From a checkpoint of a small transformer trained on Wikipedia.
Size: 10 layers, width 96, 3 heads of 32, MLP 320 SwiGLU, vocabulary 516, 1.42M parameters.
Architecture: RMSNorm before each block, rotary positions, no biases in attention or MLP, untied embeddings.
Training: a variant of Adam for these matrices, 113M tokens, 6873 steps.
Each number is 128 + 32 x the weight over its row's rms, rounded and kept within 0 to 255. Layers, rows and columns count from 0. Numbers have three digits each. The size before them is the row's rms in percent of the matrix's.

# layer 3 MLP up, 320x96, rms 0.116, rows 14-62, columns 0-95
110:097128089143164110139113176152208134093146178169151089091145186158088144109119129093146153140188144104150137092104128078143167121186147143120104107171111157125118164057142128179163130135124097215083196152075130105092128133134098106124117172120126168119143086140118147178113118107087132069
101:133164194143177130141131080186112126087128112160183121117139105097128101127107141144130129126108110120136175050112101143120183198063060136131162115108110079101142189165048161093145131116081142116156167130158105122132121073068153167092166151154137132174105168095126156161144115122115110135
094:125156159078115062096123122127080153061116193097093099175139135138152077154101129159098112131134095113164119080115093182156170160095112097144131140142136077073135116105142106171143086163152138152080091135178206115080128111163067176105107124140126125142104135130126128201196128117128102131
098:098138123137107136144125097170108112113118120118082070189183155131125162146146158133159125147147133135132116157123124160105152141107017069179114127113139180151110111111138209069070152130174169083156138138132170153172124115095155081198115138140104124106164104146146155140115157148212111142
100:077139190141169111063160147194095106154051073123146094140109179107116131131142105122066100147080162122158094101178173113083170137133143146169113164143134151108102186120074130127117137140081106101158166151159176137170109180129130080137125131133075122107145165185146166162117129143171134119
103:074123134198085146077148150038130137145111121169130096138135104114144072101190154156165133201103153108122092114158141134061149057108163093134139170132184159165143125177130104089118159179186144135166126129121116128059134127113114097113163152114121126090094116109135156147107125147132116192
080:194148111075076123155113143068160127095139136125067170125140137082114056143140119171119104106150124105125164108135118122140158142075148168151110122118101136180123110083064138115163150122098087196185104057141162131093167098151151126130152075115171161134056173120105181125165139111127155115
108:144134149129114089151079078165119096147108204103171138104155088132155174066169152153118153103127132084131120067155122043123110152155114157168106133151125132138123161067151142141115130162142116175094157096120149155143152103104182168047166094120089156132126080122149136200170135104079113102
113:094121088120088110187151156093068099159109135089117101144160104140129177125086123093124064130114191162102073101109116123118191122145128123151160086081084123194118095115150125152151131081120103098120045128111085114139133091136165133089176165150184151092062124099142158159136122172117174113
107:162117154095136081163099152089126118151171107192117083144115078151110089116096162172147088086090129056129169075081168122103140139113142127133164161174107102114157152163134106110143167139134109094160091113144089143097082190108150138174108062128172074093192149139122133104137174120116117064
123:125150189065104206140142120093129115133140136175111149128116074154179095113169081158149107150098135112162177175134110074141076105125157099106138193153166094121164177059098140119101159154161065127130075102188203142129160101077110126148136087113137139117086139131130124141112141149130164126
106:173106131121145101197154125164094106098114158102160162153127190115105177167136102135084106091156119105099132083142126132084089167123079130137118092110155102120147120111108150130143121095068142108149125102094069147142101153128154122170109172094130147137122115116110133106050173186217086033
109:142148148113060093135142219129112138122152074086091194116107090150134130117104108144109137140101128065152136154103185159134044156146156105103132160154141110128129078105096111082175106103084118128152150163151182064113150127104154159179144099154151131135131164105096136070103191107182130127
108:166130146056120207141124149166139113093197146119134096136148063154113104076158136071134117119141050115148133160159161102161139163178112087066088121111108106086065169096120137128058106108107123104101110138138159115103185137109119139114114135110110091130086061092149103098103120092156153128
098:138126099144175064137145128114191126101074132108088133157091150111097211177099175114172150080169108137132029065162169150162076165110132116142122075121158108121181130163144111146092164129161140172152161139116130112110083181107129119080176112127137154142147122112140104103094114144133103091
103:130134124177200155103158137083050154108165112108100159118113161080099149104083127097052142148112109094168119149126142156143133116150133155134149167128108159074155154162088139136096068202102112110126113135122163150129089124130105108121068133119168130074207166114149066105171080110170119146
106:155118068158142142204114151111098131153180152175129147173094100086202155194194103114074126101131125091104126125141125125111066095158137137125124095131098144140172127099106071145126142104136135090089109102089105116085131090133126142094109131032122145153157074112151108111074063110139142109
112:153102168155099163164124174140098163074098122134126209154135101104121110124115134247116105151118101164134199104140156204159158191166135099058068133137162097109188074101132144131153143146121137123130112147136086144151121129126120164101090117124087136118158130147096148114185147139125131146
099:122112157134143127148147111057175115135121118165142133139116135142130167211126129135142139130105123140133088175132090078196092093182159072117147142135172125052150095117096165123181183105132091163136138085207169140105140151126131111135174172137133138131152177120101209079149179141096111141
103:074140139099176190071055138197122135095116087158126184119148156130159129137121098151099175103136095090148112161111125072138088136110143102116122159161154166141090163134120144147187121182123132140058107136161116139141073155053127101096137110130151132106154140167143166138129107146106070049
110:149115169128134105133139166173101085113053097133100093091105123155142087161138074084131194124176080133211112203104120112105074078139125115123166139123102120113140181132153144102105134124066125054121126149151165100118130071076174143109208137119142151123162140139136131118118085116115114103
098:107178195100141052137153127113161112105157167094197130109131145125135115164145088152127114089141114098122161149138089130136147128154143098132128173064100136175144120172135154122122104116100078130086149194119105088172082127105109173191132171110083174094112151168200169084100150180120117165
099:181127180120106105126164105089155016124180126127098199115136106121152142155107123067135145176088130137118091170120070116081089141100139139150148105131153176160091162139113152047118076122173126149176108150158174136143108164141133108154119146161064130089130118107140115129120134082145092081
091:076141136153134155133101124112189098143097061123127062121116111136193142073126157130134085165124148146102115192113139121115121088106147160092096153138101196090161125108090133177107106159068135077193146131145130125105141155172166062133141094137170103063093157088147172114093141134080090127
111:126122091157105190073164102156112090123095118115099165138125104148150085183143136127133102152091117070102111079157151130155124170191095134043120062130082145164116114123155116159150152141097149152165074130139134140133117156114114076089123113113124137136106131033117114157127114196128122036
096:133125157141153082122068106134122081082096114126119174131139170078092125134135181151141133047135154156077121105121138101139075148149087092146078137221089160116116128125106125112152122146155163079157139135134126113166152183152128119112097146119160089158163084087120157143079154017120112110
100:151147127135104118083128149130090088108093095063170193104148130144122058118128147148105134102049102148158121117169145204126123150149106107128119134069115178157123114083088169145106105102159131183090104192142116144131130113101116078147071189160113127087115157095135086134110092091057141150
096:061154148131098139126074164164145167120175102097085128097142110182112132064100103227153137061145140127135133122072157157138113135130123137105171118159071151150078145146096123116102070117178078121163113141137150127114149072176111060140105133132101207128133163143122131112079126129137149159
103:059168133154134122131087091135186128138139058125115064091143124184145084164152104197111078150100124151122164145174093124121086109157182103158126110117150101151104155111129139113074101110078127186113141159134151127120132142143137107156121198165061192114162102099144120150140089133096162189
104:194103127100109143145200148073104107084159134091085137145192138083081100145131113071127122151139153120104141114086132139167164191132072082079119134122137098146191153129105104117089070078112154097147088194143156110141148132189129174123144154156132158106150107112152103153142152169190148145
118:102131183131044095116098125123210174121155107120174099141104108122153120108095147108083104146145104095104125161090134145154144109125176165077161152145139100176126104111147159124133142123130071126136082146093140099125103114133142125169157168200159097068209124109110117156120174030137119103
099:150077075090133148133153145072140143159096163083126146138150109151124140153180140116075160126123182109115090103166136036117099132164146139118147113128092095153145069121184087152164126129107133200078092140072112182098113118089135138067093104098122130196123122118109067081111084131146130129
102:151132134158133155167145101076099166175153145100109079113162154218129063110135207084117077138118119159142136096159096131153134144113135080174131150185156126096182119096096117072077116143185132151124150149157145134137191113101073158093122138145124148164137115124139107131173061130077096136
094:156129098196114104166098151139104151154183146132169118193126123164108177167116111171140099210106178117138169143129152134124104125133148111155145199100152133116135122199125113057154153116140133063094126150081121131188144145140141143160107179149110146218208133136125113108134137118097131143
104:116190116058146171075167115080083099107162096207119182052091144150137130101165111095142170172134200117114183150129124109131128150102144137116170137099148141122141120143112153120129133114161153143119041098143163138167112131175094114152135097154135121126077092100137156121076157114126125199
098:130117096120122134183144132140173146147095144181139075125182128139087110033180136140118161144125149126143165124113112091105156129127051095107108143195059146184101118094169097128117192174137140140139090124073124205102134123116115138069157113107137070176107105131123108123116082087125140132
102:086094151187126013124117159098140117109081145091120109129110129089085114108064137118157125135134155123155124122171109168112138141168077137115166131173189126112071117121098146094101128146131113116162155145117128112095108197206091130150127148083161157078157154088144141156095200116158118161
078:106158105135111147049057119103188137147129069129122135172113082109130143115146149052138141120095114153079134134180183195137113085112141134142161108149145130101115115183095096168165155097116135108163142068087137151144033139113182108144101100136140113092066116103133109164147124128085120153
100:123179087141131136066114124202109147129088120076180148127107130175105136123094107115041123094138110161067161118164129149158154140135123191150145065151172099102058112135118156130119162103158126123112104096130074129132109140156084088149103184155082170154143091136161111098110183151178093142
083:108200188141148142095062152127163169134133106119169120132152113123152085158104059121161099123144129102080170155173170165115081117168148133129126102084146177092123131158128159150054112125131166114102135061127095057208164141140107097105153093136113119131127062147157133126143175131083113130
094:163127091163181124161081100078110145133132114132114054122125120142124161151079142140182123131122165135128102150150130123143111137124100171152255135172143140112108066130158095109124091111103151091146169226130097102122095122138114151136185082119114092101132089145113092070127153124099138104
112:110167175156180086123149049127142138057118167161074117122189086166148101131070093112117133122175141105171104178171101109136095118121143060106123106100138141121130106168128155092092153136214106103202185179138146096113118109166095128133134110147141159116123093120133160108129158122166095130
072:127113130096142103103112115135155185159128135162148170143134120082149175125105168133140165096168087137101091167138179156180121138126121205091087085070087099090099139122133133166169161101132116087117128083096082107155042180131139100149124091137151086096116204145066140120077156163120121132
108:111122103135115122113165152157127127112139170123121158188175092138059058140114102160148098151098133106106166172096133150146090137131149131098094113123089194169169184110110141167173112136143122153165142106163138144119198112094144128134096027130116120141103161089092164124134169110230120115
086:129130108120122172160127148146151105099174118148109051119121084096119110079141115113139163088120101139174151117119139136074139158152072099023098090061128134169088157094146106095109103124136185166129169138112159148110164113115131165120115213105117139119138095083108095150165103093173117057
098:122107182148122147133119158077168162182100105106188110107138133123174146132134129102135119116127113163157099130101111131047136137145137091098144127236160122170146156181118100181101091151140142171084159146136095124180125215158133183171102182164126137149156138114124109130138137091114199151
108:127042109146130113094085076088132155091129109096161139165109125102140104098079140143148133154160183189161122096133113119129060140166160114120100131146136128135127088173096064137147129103140130126109136188070128106126102128202060094102074130122068154165170136181143111115106055140109152119
096:102153180184129091116147016118147177130155150113134129145115115189165183137069156200142147113127136165119117098124109091087125155100134119100146144144147124122053123137128111111120140071118151166152156164044129130147110134148121098107145138128049163138144111119125097144115202131119080169
101:101151101133142173111135162194106123128126139093102111175153143130057119115140177056078126030097111163124084124125115115125143141150102175159069095183107156121087172122082175137120125088185181094142156138141166151147133155140140130130134128129201086140103180115142138081118129151162124078
# layer 3 MLP down (transposed), 320x96, rms 0.114, rows 14-61, columns 0-95
108:129150069159131104111147135146159131113191109163098141089157116164127200180133148141109166103135158144138122097144145097142168112173135082113044161125061148152144128100146105194199124142166098157151148111046128132050169151139137141167167116120167171130120153121119125132105074133090143086
100:096089081153101122074106138119184131145102111134121058118151181154098168090119106145138108154135211114153089137169170163111110058151172121080110093100123172131125096129129135176078097101167074135113095119147150106130123180132144127206090118098136132109121103161071092187129182119146155138
093:125111105150152141135112154153128146131139124110137044189120148147152109167120149199114088152105151136159131087105147148112140089107063099105097132146110141046145124134162174150172113124147143102078097084111113138140141072126158087098097186084115175139148127099024194110169116140098164107
097:154145166155178105134128182119119115099157098088169099144077176112158143098074097115100154156089160162130144170173154116170115131189139145164141161202112109137127139142074082074128122143151073106183197114178166093121104154125164133166151107093119126105118149143158156064116147102159077095
105:085127150107150127071124135194152101131078136095144138151151123168156141135158113158118090108084119102111146138180115074143051114135129166160135141140107121159123184153143111112119096132153106102092163103168144083205126161107134118042106122123143120158081159164236115126120072102123177111
106:113066184062111115118158097096102113157115154161116096169143221144097102085136147108124088128153204109171158130157162101200142102138074146161135159127136158141126133174091158129169162151128103166146115159147147144147157138122174128144060096161082120150117114184093108138136157088096098168
078:096133125150108129134160113176132113118131147132136132172099116134088118086089158138137211076148176159075166159109098140121118178177097076132170158133134096152124186211125086133060140080145157141120139120163080132073174156152112123076118100177172132086136132152183104134158130129081101157
111:091134141038133096111095166104143090165121130082122095132149086135134079104081117154117116096140072167082155147100135144107110150145171150127161153128139109134160110123127113154186068174127134170107184182150148169142085146206076130132111083162158130106139066158104144160106134069119065134
112:113115104100123134073074185144157112131056115103129092148158158084127113130150112117130155164122071095064124129116129124168196120161088142108125133084143167173130039115116125122115133137177129141118119148055070096190106154143143147098137138097173108110081145066114179155150177129148177129
106:091127072128147070184094138087067115139140138113171110139092102123154133120143132114116158021092153123100125165157155098091180129104185135117119176162085109131167165165167102080072132151108113122141160120176113100090102129087130142109107139145137176107208156144093136148150168134120186102
122:118175108100135147085166105117097130088097108148215118096126093132153107181161116134150152175087141127135125131124164118211075147101102152127166093133145092124196108158097198093184140196142179153145164106137135159114125071132126138104120143112098047096103134141084148141109129155167163112
107:160102168167143154126132145133104089109149190140095150133153149162095100121100149130060160142141104135177127050126157119202143078147090076099103129089182086108139087148092100107133110162094118118089115137096106160191163181115068120099107152132130106197166118113180107102090126113114079158
108:121129105097111106218098141113101105103125131118128151169157102085143173132125119144087096108111238123097127141141148145186080111120160154130128108108115151151099144165122126119076157126086080100102126165033118061063130167104134141138130143132150187150163106113142076133129198121112167130
105:155113172152104170136129108131161125140168129107052137180087073088127194096153113114071129098079197082159134206146101136121146179202142108120089156155126091124074116133120207114075138127130093149149158121101125152136077107078124187138126112144116150109129107135119172140132136139126169130
100:136113065133121167135170126192075099133084085115133130117094147182109136088118164153152110194119152131078122141177173150121114124124180143174171129125111146128176194205165128082061106111134159091135101108108077108115065154108129165103066138117097114087128121157111124138134144154081145084
103:112111141100106057113178143117167095142045165196189114146121122163137095192122114139194128158108146140156095079131080156158157136094128144086161095131141141155100131119130168149144160075121124117106166091190127127166170168140155126117143123138086111174070176091104160150113155134070094130
104:121128151089122111134097123085119089130082104153167171158157164166068145093186137162141161140158160179127093126171121124130192126160103147138148146115149074131169070138149117095138077183107091074124103130136133176118137140195103173143119143120180142076122079126156156093153210141083173148
105:183142158106183063073148113094138091103115105085146055144157113135130100181093073099104136116114112146132075157109091098092126105085096122152198104114133161135054128136125115169099111145163174109122215163095164132117125100134067128147095150153119100116132111121104137089133089142173081153
104:113106122202205171124099146226043123096087078154167107125080161155100104167127142094137120123151125129116105103140133134140158090103106124114106133118166155119171127078129117132128142104112101104124141125096126112080189103107175166153146089149122098151086089156183093101119086134199166144
098:165127161113152179173082102148122075122156128137134168136112071136119128140105179102120090078128146084039198088141140114111117088092080123127105180134105112103102093120132122114146172131108129083158139095143122102125116133113088129105049161132102203103075152131031174133126124113136102127
104:131135109156147147112138132077133132152186146133165113135131167141099126105115197127101037098079147105088168092126146138115173149136085105099112077165124087140119107089120131193155118167174106157159107130137106157127102120188130185132087126122141075139092150116005131186128147136155129147
098:177145103182121144148093101126110157143146100143141163120123151110110144116137037193154064126179185160156085099090123185150120107166133105126146160127067169112153123098127070142107086109119120161138134169076089195070126163125130147144110107143136125107157136165053172140093122086140130173
098:158164139128145156093121137065135044127157141105128148141135168076178138149133116153070157156138176141120209142123164060206149116068190076110171086120149105088097153137115072094138151118144133139110126137099143139132114133114121118094162103169094134133129158180150092134110086134174098178
090:122127168109157170093128149156134096156175082187100137135102092136077141135160156067099187146172180128151126061119149130136112187092144112164101164116150176131103142119126130112148127163090150132209139056106092116165160143150087130153130178170156184124130138165063152133128090181105127109
109:130125142160124128134088073170112138149143134168092145149109120155158093092149158104145075210065087119177134167169120131148123144204110167070104083166133119110117085124130148147174115130099174139144075076154147097174106101102217150091102155137128137129084105115088155118127110171177100110
091:127095112121148099199110153111184136087116110080181064122120132158129142128141135124113103184102142123149092155148074153095125063190156164129214114111111177110094096129166094133112079125113101158146136174116140133135108148157176137098111143075128117103136115146043038149084137136111120116
104:133082101144207090067102121137089164096134141103117108158171142116153096119093138062140151134163060145146086075140116157134166116137167133135103116134133150135125195126083168148137119089145069088048166119099097121080091160113131082122131178141101180139108128102109135084131144146185173169
098:127140151124118103197107184129145134113137127071067150131145203148125137119092166120106093116160145132068093108116136119078089055152106184132185085066209132072152095130111090147099175096094143125092068198081109096121155112136127132132147139140175107130142108134143112126114160134119149117
103:127155190151118093136155119172211076116149076138071119137084133129083103139129131181194173154156120100127107164136131097171108095168110144080142108161133134146147078187121117112154090178120101105154088123171165138129151156104132142151119145111060157156118169161110135180093135114151116216
105:156075098110107087109138148129109110036123191104094195080164139165130114105152138088049097188191152150163087089129128130169139080100052104139087090122139115118128155141126168176132142112127135069120114149129111130117137194121116104085106162175140063136117139109112113145141153152136127128
116:134167103127135110113053112141117131137063083078157165114133140143129133083163144066164094177135121104091110096130101192169192150130151178146104154144128224141105118078126124154149146149108163112171130133113117102109123088054150112105091152174169099132158131186187125097116147157114106100
100:145107112108143194062162092128159077118169169121103180100135167132134149195118106148158104106143155118134113160166152176155158077105125143101097114130191119190102152206113148069115119131165134088121133122145130111132175105097108183099072130098145149091128139137188125185175181117103114099
102:118143123150084106185103137146145095206125118182099169117120119123197113130147168097175191143130082118127151163090107125069099178149108142147049081095086122102123118125135160113119121140143111159109137148103113120122098045153163114133168130140127147034143117110084115126198168105109100147
093:150136145154174079156112144076161076135150141161178078125091156182130123127119095120125107034077061133091109150124133106074096125101088092096168101160124132130158143140108221148095118109127133138117159153132112127109126107146090132147158120173101083165132188164128080134101053170147136135
099:150146136073101182067088128149137198106099122148100115155160072149137133109082156177135144138114163118131088108137174081151085098168047084120105141181101089153111076147172107117114148125086125117105120150112122129123094164161117150145177132043126139120123103073220112131130142138150103105
101:136132153170169112074170117153148083115132198138139176122124146167170140160094133132125191065192106119180080083129132144090145121090145141090117116155159157146116151154189111138113128128127097190142102094117127126124104120150191061137095100116158100038109098151121149160121173112125139060
103:182204100080141105151149159137116160188134062187115190092113121207150134120151142129163158119115174137103161128083149161172172136101137087115098139119090121157143117125161140120150158150121144093133168099140085105215157116160123091112110112127070115197103108136084167117098127140116084117
078:102120151121110128183161088170179102118148131126173156143124140110142152087139143119159175103149145129075179174132168169126126134113152160107112157103149103153109178117199115096156208127117200135053138088093120125193071091181136083123152115116152160131092089193105106127160110169121117130
099:141192134139124156134152135123111135157150136133102120197119118134174150126104129135152046097104160165110124118139168124096168099125130167163126133083125170101152142185188103102082071025149151139132105141138118107156147149133103128039133181084086144082087165118055125152157116102127137109
086:142113135120120148172138083052118120086177072114121161205109113156149152080143126108190074073116130139118143170128110147097099176157146150106091109101155111178145093132131145120133094145126124121140145108153157158134074136110100143104158146092098113096141198149051086129229167157131131118
091:095100213135049146133106199159130107153115168139108172097160142151132102127128139136101128150143089173159100131102161172116120114175164101115036118118089119143140169139075149171158138116075133107169128049153126174171147177101145091161118140120118142079131154129158158147145103113091150174
111:125100123128131144155154163111114164170106023114110083145128137091140145119106135080155143108088159067087145130149133133077048165119173125120146124112130067104119136098098152072122164102143088092167170083085126125163158155138159138208156151057125106141130102155142148125173170109078105135
074:128126158080144121094129120142134098165152117131143142156143157138089081080108166146146126176096114088090128130187115112101156120127184095151157157110132192151134142129137134174125117154173157113102130173145134166124199106110102148114151203099138095138067176075115016139161196089138125153
105:099091127120146132126112135090192122058135160101157157116165075070178117188073129122144121172118147098129147120082107108088094161086119134107192059081107202127153159120166102097140173129124190095105113090099131111132159116119071088091154090120127095099087125152102119160114108087097119117
096:094117133175160162181143107117116095134150115139150140081134116101180134163107119099093013138139088173134163116167086124122128191162144115059132074150108141105177171121120175108140142081180126175155166098120125137131061089098117097147113112116168133126171157103095123144158062120124171128
097:138112152095169118127138106170085144079058155103138157120113112130075191097169191120131094152104124187103103095120176174096189118125097158133109145112137122149120112099144155095155153178162116090146085151173144162151082070152123107139152151122143074118112151087178123112111098201167072086
110:144106151129133138139162068109167134138108224127168160092133117131128152113185094072098046136089145109164157140160039165120069108155090147158115130124185104146106133085163130084170123141092127107101216143131169172147100123088160116143163139092161149108106129130112147122127117140089103143
097:159161148167083117074148085166212146153163131146108102092127081150110121124156131137119114140090158182175120155089088106165072142072108154147160082152151147116147083118109148119171153131144106184142106151098099136123106121152176183142129082073047197124140138096074162142138151161136112123
# layer 3 MLP gate, 320x96, rms 0.125, rows 15-62, columns 0-95
108:126125084141112095134083127216117050159087130098133149155135136062070108141111131144121088079137106114079141112152151120109154171151068122165143133097149140093194112096133090138163131083152096074088180122070106158160119160088113086113146106122135138144153140166129157111064084128127079084
106:130137108139215046139153150128111099143135134083111126202136148135101120148067170144125149129121110108113117078058070135132177124138111150086053090132092130145073104103149101149162086139134141110097077118073102086155091178165140115094134084172140096131119112129137117121121118158148054102
102:171167148082111097132082149124099171150136177149118131111208086102123125121144120147158139091153092122142130075078107140068121142110123114108066066108105139165124153141169152104141105112196156121102084131113118107133147134078147172128148175136113156069125008122145145184137123168147150105
102:064162115065164130125064144097146122121149159128128153138171081141145105127128127142172164126149110097128175152098060144121038101124137144126147099118096125130145123187173128146126077131124137139066107094112085095131130112086129166079149071129240131146103168108153115132149102125077122081
101:046143096086104128071173175075150070112138119108098120180158123172122072101100098099084112149117172145137156133174156097156096128159204078104105190110176135127122142113143089135123127139124096090122119184116083156137149131095094157149123158111095162117143137125160121068132207119147106153
077:074112101119168146122073069097056150119131115114130146162131116181110211157123098100132112168133143087169099106145169092136113135139115130129140168121162110058146073082122112117117143096135143112134211171094167098147085134151108108130150217118082185158164122136130118156113174154167124147
101:096178093060160123091104163107135105130120068122112135155113067188098063131083125132085099130119124115098169194081126231115137166102179110097144167115147076119164096130144098146142097104130132137138127150155095081121119179117088143155107144173175182145155124145143160112124165118120108171
116:120092047163143117087079217139142152146086106088121140139115121083128088100093141107149159118115115117103117149141104137158078081177153156168126092095111198117117100091179060147077131146155155146109119088076099083122135192126130083132131106093160096124130127175185153113129110142091088146
106:127169087115182118102108178130124160163124100063128088175119108159111175221051132086157110190130119150118128172094107132140156105163136177104163107091152195117127131144185110145085096108090167119117146168074135110099157101106105115128151147137133137117112111170192115103192102119120103147
116:111161107128115123137106122148137077157110174136153161135106117081099171117111166091137140139076130138086133168126094149160137104120161173140106100166081153162102101086184157147107132168130089077098139078102087131122120177058154140121178052159225113085175141148178144130136146097122084089
107:103134138135117107079098150146158159168093108095126153125108138058105131089162127138165103118093084170118149109106144157100085042126146164165157144186063175124109219142177159138114110170143135086106137111132167116100167147145152066127106066112154151119096173186156132152152140096118148094
105:111144093166138084068116158076143162146118098096154115101153124119111109203105077130165155125118141166095134151131136092119173112208119157147167156128196196139153087160146106208137133133112153112108132132097138071129166137134081063151158170093140163138132148176197116103164131158117104129
101:151192113057200185096152154182103087129160188113145147116143126154098211141122106167141139122124113112107137096129091118074134128182097145082130087068161118153080150136146124138095077149133113138071101101079066123128142133115143111162124146068101146145129102085174156130092140117110078129
090:130125061125162140128149163099122125162135149148206150154160103142142116127090209146142101089099151101118142112143069088180121084107164089100118168177102160139116134120176140130125125153179126123109060094107126130173105173039128146115095087109127053105076102106162135155112106097139103084
103:133154072172115148083085107168111160065139036151137110141111161103098149119107120138141160111157152119090153119130128142147077079126119167122162160154181231114128091108101125119088134141137163115138166165088153099140146142147053054130109136087084134153152142147165138090059141120141136115
103:113134164113096107076108065140148121161100133095167118136117082182105135118063206101170169174109162214152101152053115163091123101100181112101170093151134072148116129125124121099145131120152125137096170153083114113169124137122154173123122133220144118149105096123115104142161133094091152133
104:143134081151110140146158099117108096187103157184101129125135120095092107125075210176130165130173144173126068088138079114154134164120153121165094143162098091104137084117076110105118154132143151158155080119128121155104135182101108123066125127233198098117146120123133112184117121121095155095
105:170157111070110114171132170138120079128203186126092136123153098137095130148150115129069134102087100077095112131077124109114140126139128109110076191145143076153104142131156151119126051147116153132090057161141151118232167122107131137131100166150108158168115097104144118102076135138164085099
103:165173194092107140140092144174135114136096151162175126119169101135086144160167117147101179049139111064076131125048146109101145138138114082184111138106165122140099121132102095090156130117125138082112129094148155117121083091092134164114129157139107198110105125149128170183107092169177064100
106:124089176176129119146101145141174101125068117135093116121122179127072092084106126130129149067166076137134066133138051208146101131134075128119165168130154176122156141171133099123087134098174173123195105147086126118097114107114197139096157108157143101110151166131098097148094109173160106111
097:139170147149083136105084116102120130080182103145163133163129131098094114150189059198147075115200127143152144128081155172162103132147129128118124157113120134123136108133123115164092079120165064105143158178128091099079129132116103131187138083121089152067139134204154147128090154158128159193
100:076110113133158099113124144164127078192075160116143166206132094102139130151112186140102104152132150105086082122113064087158161091177168130134101102169140171115159092159105167158095160158096091079178122104088146085141167165103148083180109090133153051156140138113151109125141118151114109138
092:153134171094147128128153120140094084149138121169123137115150075147100133132131135050109116143133113135092096130093145141185157151144138108201134083130123134125169150101097083071058160180110088119112090102175071110124098133122113163134111152255107154168155150148143175170111116139150165111
103:124144118109121136078098188156113136098139128093173134092122114123135110095126088133162119107120136060088152129137163127056131184113101052156113095146102146170095172133161087076114115201131196106118140118165151067131151147120079136079183170081118156107114114090194125163144138111111102087
101:137165141115135152144118166160119095085087147159174221127127120087117129120158153127111160078109115100071139138082188088139131163110129116143053137138119112074144158123137159094148164163145127055120122085127130085174175176120133169103140112150169116153094103101141210199118143144158149093
101:046154112108128145078162093127128061154102142112114170132127108130096168078116101140123078117150102139163187134127155134180131151102182178124091187088142106107101123094096072227147137137105122147101153122101112124106148153040081127075118114158101176118141089131161097123120128131094101130
099:166157116198091067092141182099150129095100105061118102162130153108037105137115149137104108202153154146069128100126140116115177148113092121106099163123201141108136127137120099097160173133095180120172128190090130071145136173148125164140180101147108150129121129097173118143097147165129122097
113:097242163143216097130130139140110134122118083127205142117152135126143085127118084131124116107049094100114137135136136137127183122140169078158078150112136175081124166126117147072077128202114147104138126157158082121144101151132141098165105125123184116121140161109134149142076123152071130136
094:137117123142194149128118176116098136055176127087121104128138134137151113162095143117200108148114129075074184129131140190095130121111111130126138125095164178074164082133097100128139067147146137068142140170148125042177187103156123122157098136122130199099083160095177127149152111119161129144
108:110141117127191150090089186109124127118089099174151119146124114129102113165132076063208132150105162074149142127144109147104118140145101148184108161153165199064113127126130120143116121106109167119095157111094153117135145180128108083108139046062162150147117119193162165108105107190109100102
104:103125176101128150123167125163101106088130176104148108181074090112104169057108153138127094138107095161123117123057116157094142140118153120157142111076165074159136188220077138135126133139158098097122173141175106108111140098150133151136153153187135190100139107087141171158160139171125183091
107:125127121125132148118139140149149059173165111130172097124162106188118114119134164093098153140079122137185135147095056081092134072188199112123109193182147117178139183136103158142099108168156157084182123122168105121141172124068122125171148143150117075092157108105111142130164159124113077130
095:123135073141170143108065116084111132143099152133142155137148128145145139152133152197177105102119202100140091083130114105165044121084104170182149128123136198127125149111159102135146130184155157125165084107129200069153115150107133074089142114123162097167141160147154125105200147149122129077
106:159100144120127076108100102172117136125060122154128065179162064080151143128139152127146053150098135090127119111147116134044147165117096110143114075180145107134076097188148098145102093168109168120111160161078121075106134138100136159095180144094117122179119104120162111162184082151111141120
096:156178105163103118135112156143109164125112120126074095168123077114121055104154123098158122129124102102082151119127104179125172115137185074096133141136091105160127144138115145090160163182178123091133099194158137134142195155126063111136181111186122141226130135085117152165078104147154145149
106:110159135088084101158122174154143120103111178129107142024166102135141103062111105123138082109124093108141120107109138145134153177131112088148110142164132126138061159105084161111107146135126122090140136087137135142223175140135172068105173142149060114081112057117118130160113155100165089100
081:080146110155116123088094131128167116182192097100123070161134104094099142109129127142131091122152174085084132192122147153133128123082117152082081151177145186123108124113074132123058091128129143107141126127141091130158120167173147045113140098139097096091103167120178084105076208099152138133
105:070163130138128142104146109127105077085133108074170151164145149137085140085144087160054075084105114191127164134157157105145105164108103144118126122096100094149108126113105134119134139146123132126125114138135075157121122145154088164137216116134147178189135148212184090086115176148197105157
081:124155194135147195105107124067126138079147073152164125182135108142164086181129041156179116100144099129089169171208104171094092148156131100116117119110135181087152119151091165124105078145188136109162108105106107094164132139114111105136156084102127108118142126161142162127145194143108138120
088:134111097114107140153166107122125099186128178092124156135151088105094163096185120085084096131107108183159131074135090140101182185130127156149098108161123099107108130132113106121223181162163162118176192085111150141150102174152148213161100122156136172113167107075113120137139093127133120113
109:162133132099153111151096140114099147202055099181151138158148102092139143164131114148096154131052128128123106135083126138106121138115126121129142139104118126083146150175122158123153147163101113061109076080133077102155129155075126107169162140173157107100116153202125201224177123149116122090
072:132111085151112121172178148146117095122087106161122094112148104156097141121116119098127120126105163121176158149100102135199115113150086089179166151132077067113102147098095160091108163110100115096140087111126116120128118151124126128171071087137090161086184063122132208192117056145127054109
101:163124082107143115117081122118134165131098097136193130098167098095126117142091167108199121092121098117105058145108106100171122095176133123110102133169166187098109098174160087124093113137130120053148104155102142031114143174123116099166134118110195064159143170130179150132105107103117142114
100:105148135108110120127059180170114086095139129143117054125154070151082098074107095120146132072081112075155106141121127141094124155173116089116105124092137127144075152119139101147082041139099154163111186162141111137144183160133150186125144127109097149115106078115134146177168160120131068073
100:131106127166215103116122126141089147131087094092142158156129108086020176124077138120119121125114196096100108041122147134103133125108147159188135163100116112081076138133158133132128141086121189120150180175099126132136119129190101114075127142099131114160136133114151112106103124205147105118
103:126107146164137072124156102106145128171180142133181160153160108099148113159104101088086086141080147142127159167095141119170120118148195116167088203144172080063141110144101147138133130143102140153086158159139109056135088182148095131133166174163091185169173165147150163136165129153164120160
095:107195152152139119083120148150121121144116204114143128145150110118138156071080106090087161100077071109192128120088138137060130149105160150085106154123123113119079132165142132225085084138085173132146146109079140150182145122095104069119162158167105105163146111140144096155127147134117067146
096:162110086126114124129147113174091114106133105081098182135138155102085149126149184130113121105139104117122095086076142127143192154093095170161095124189170132084128198173062171131143135116175147078171126135143146124131133154184173106175117102122185089097103149147129167155088138183173109072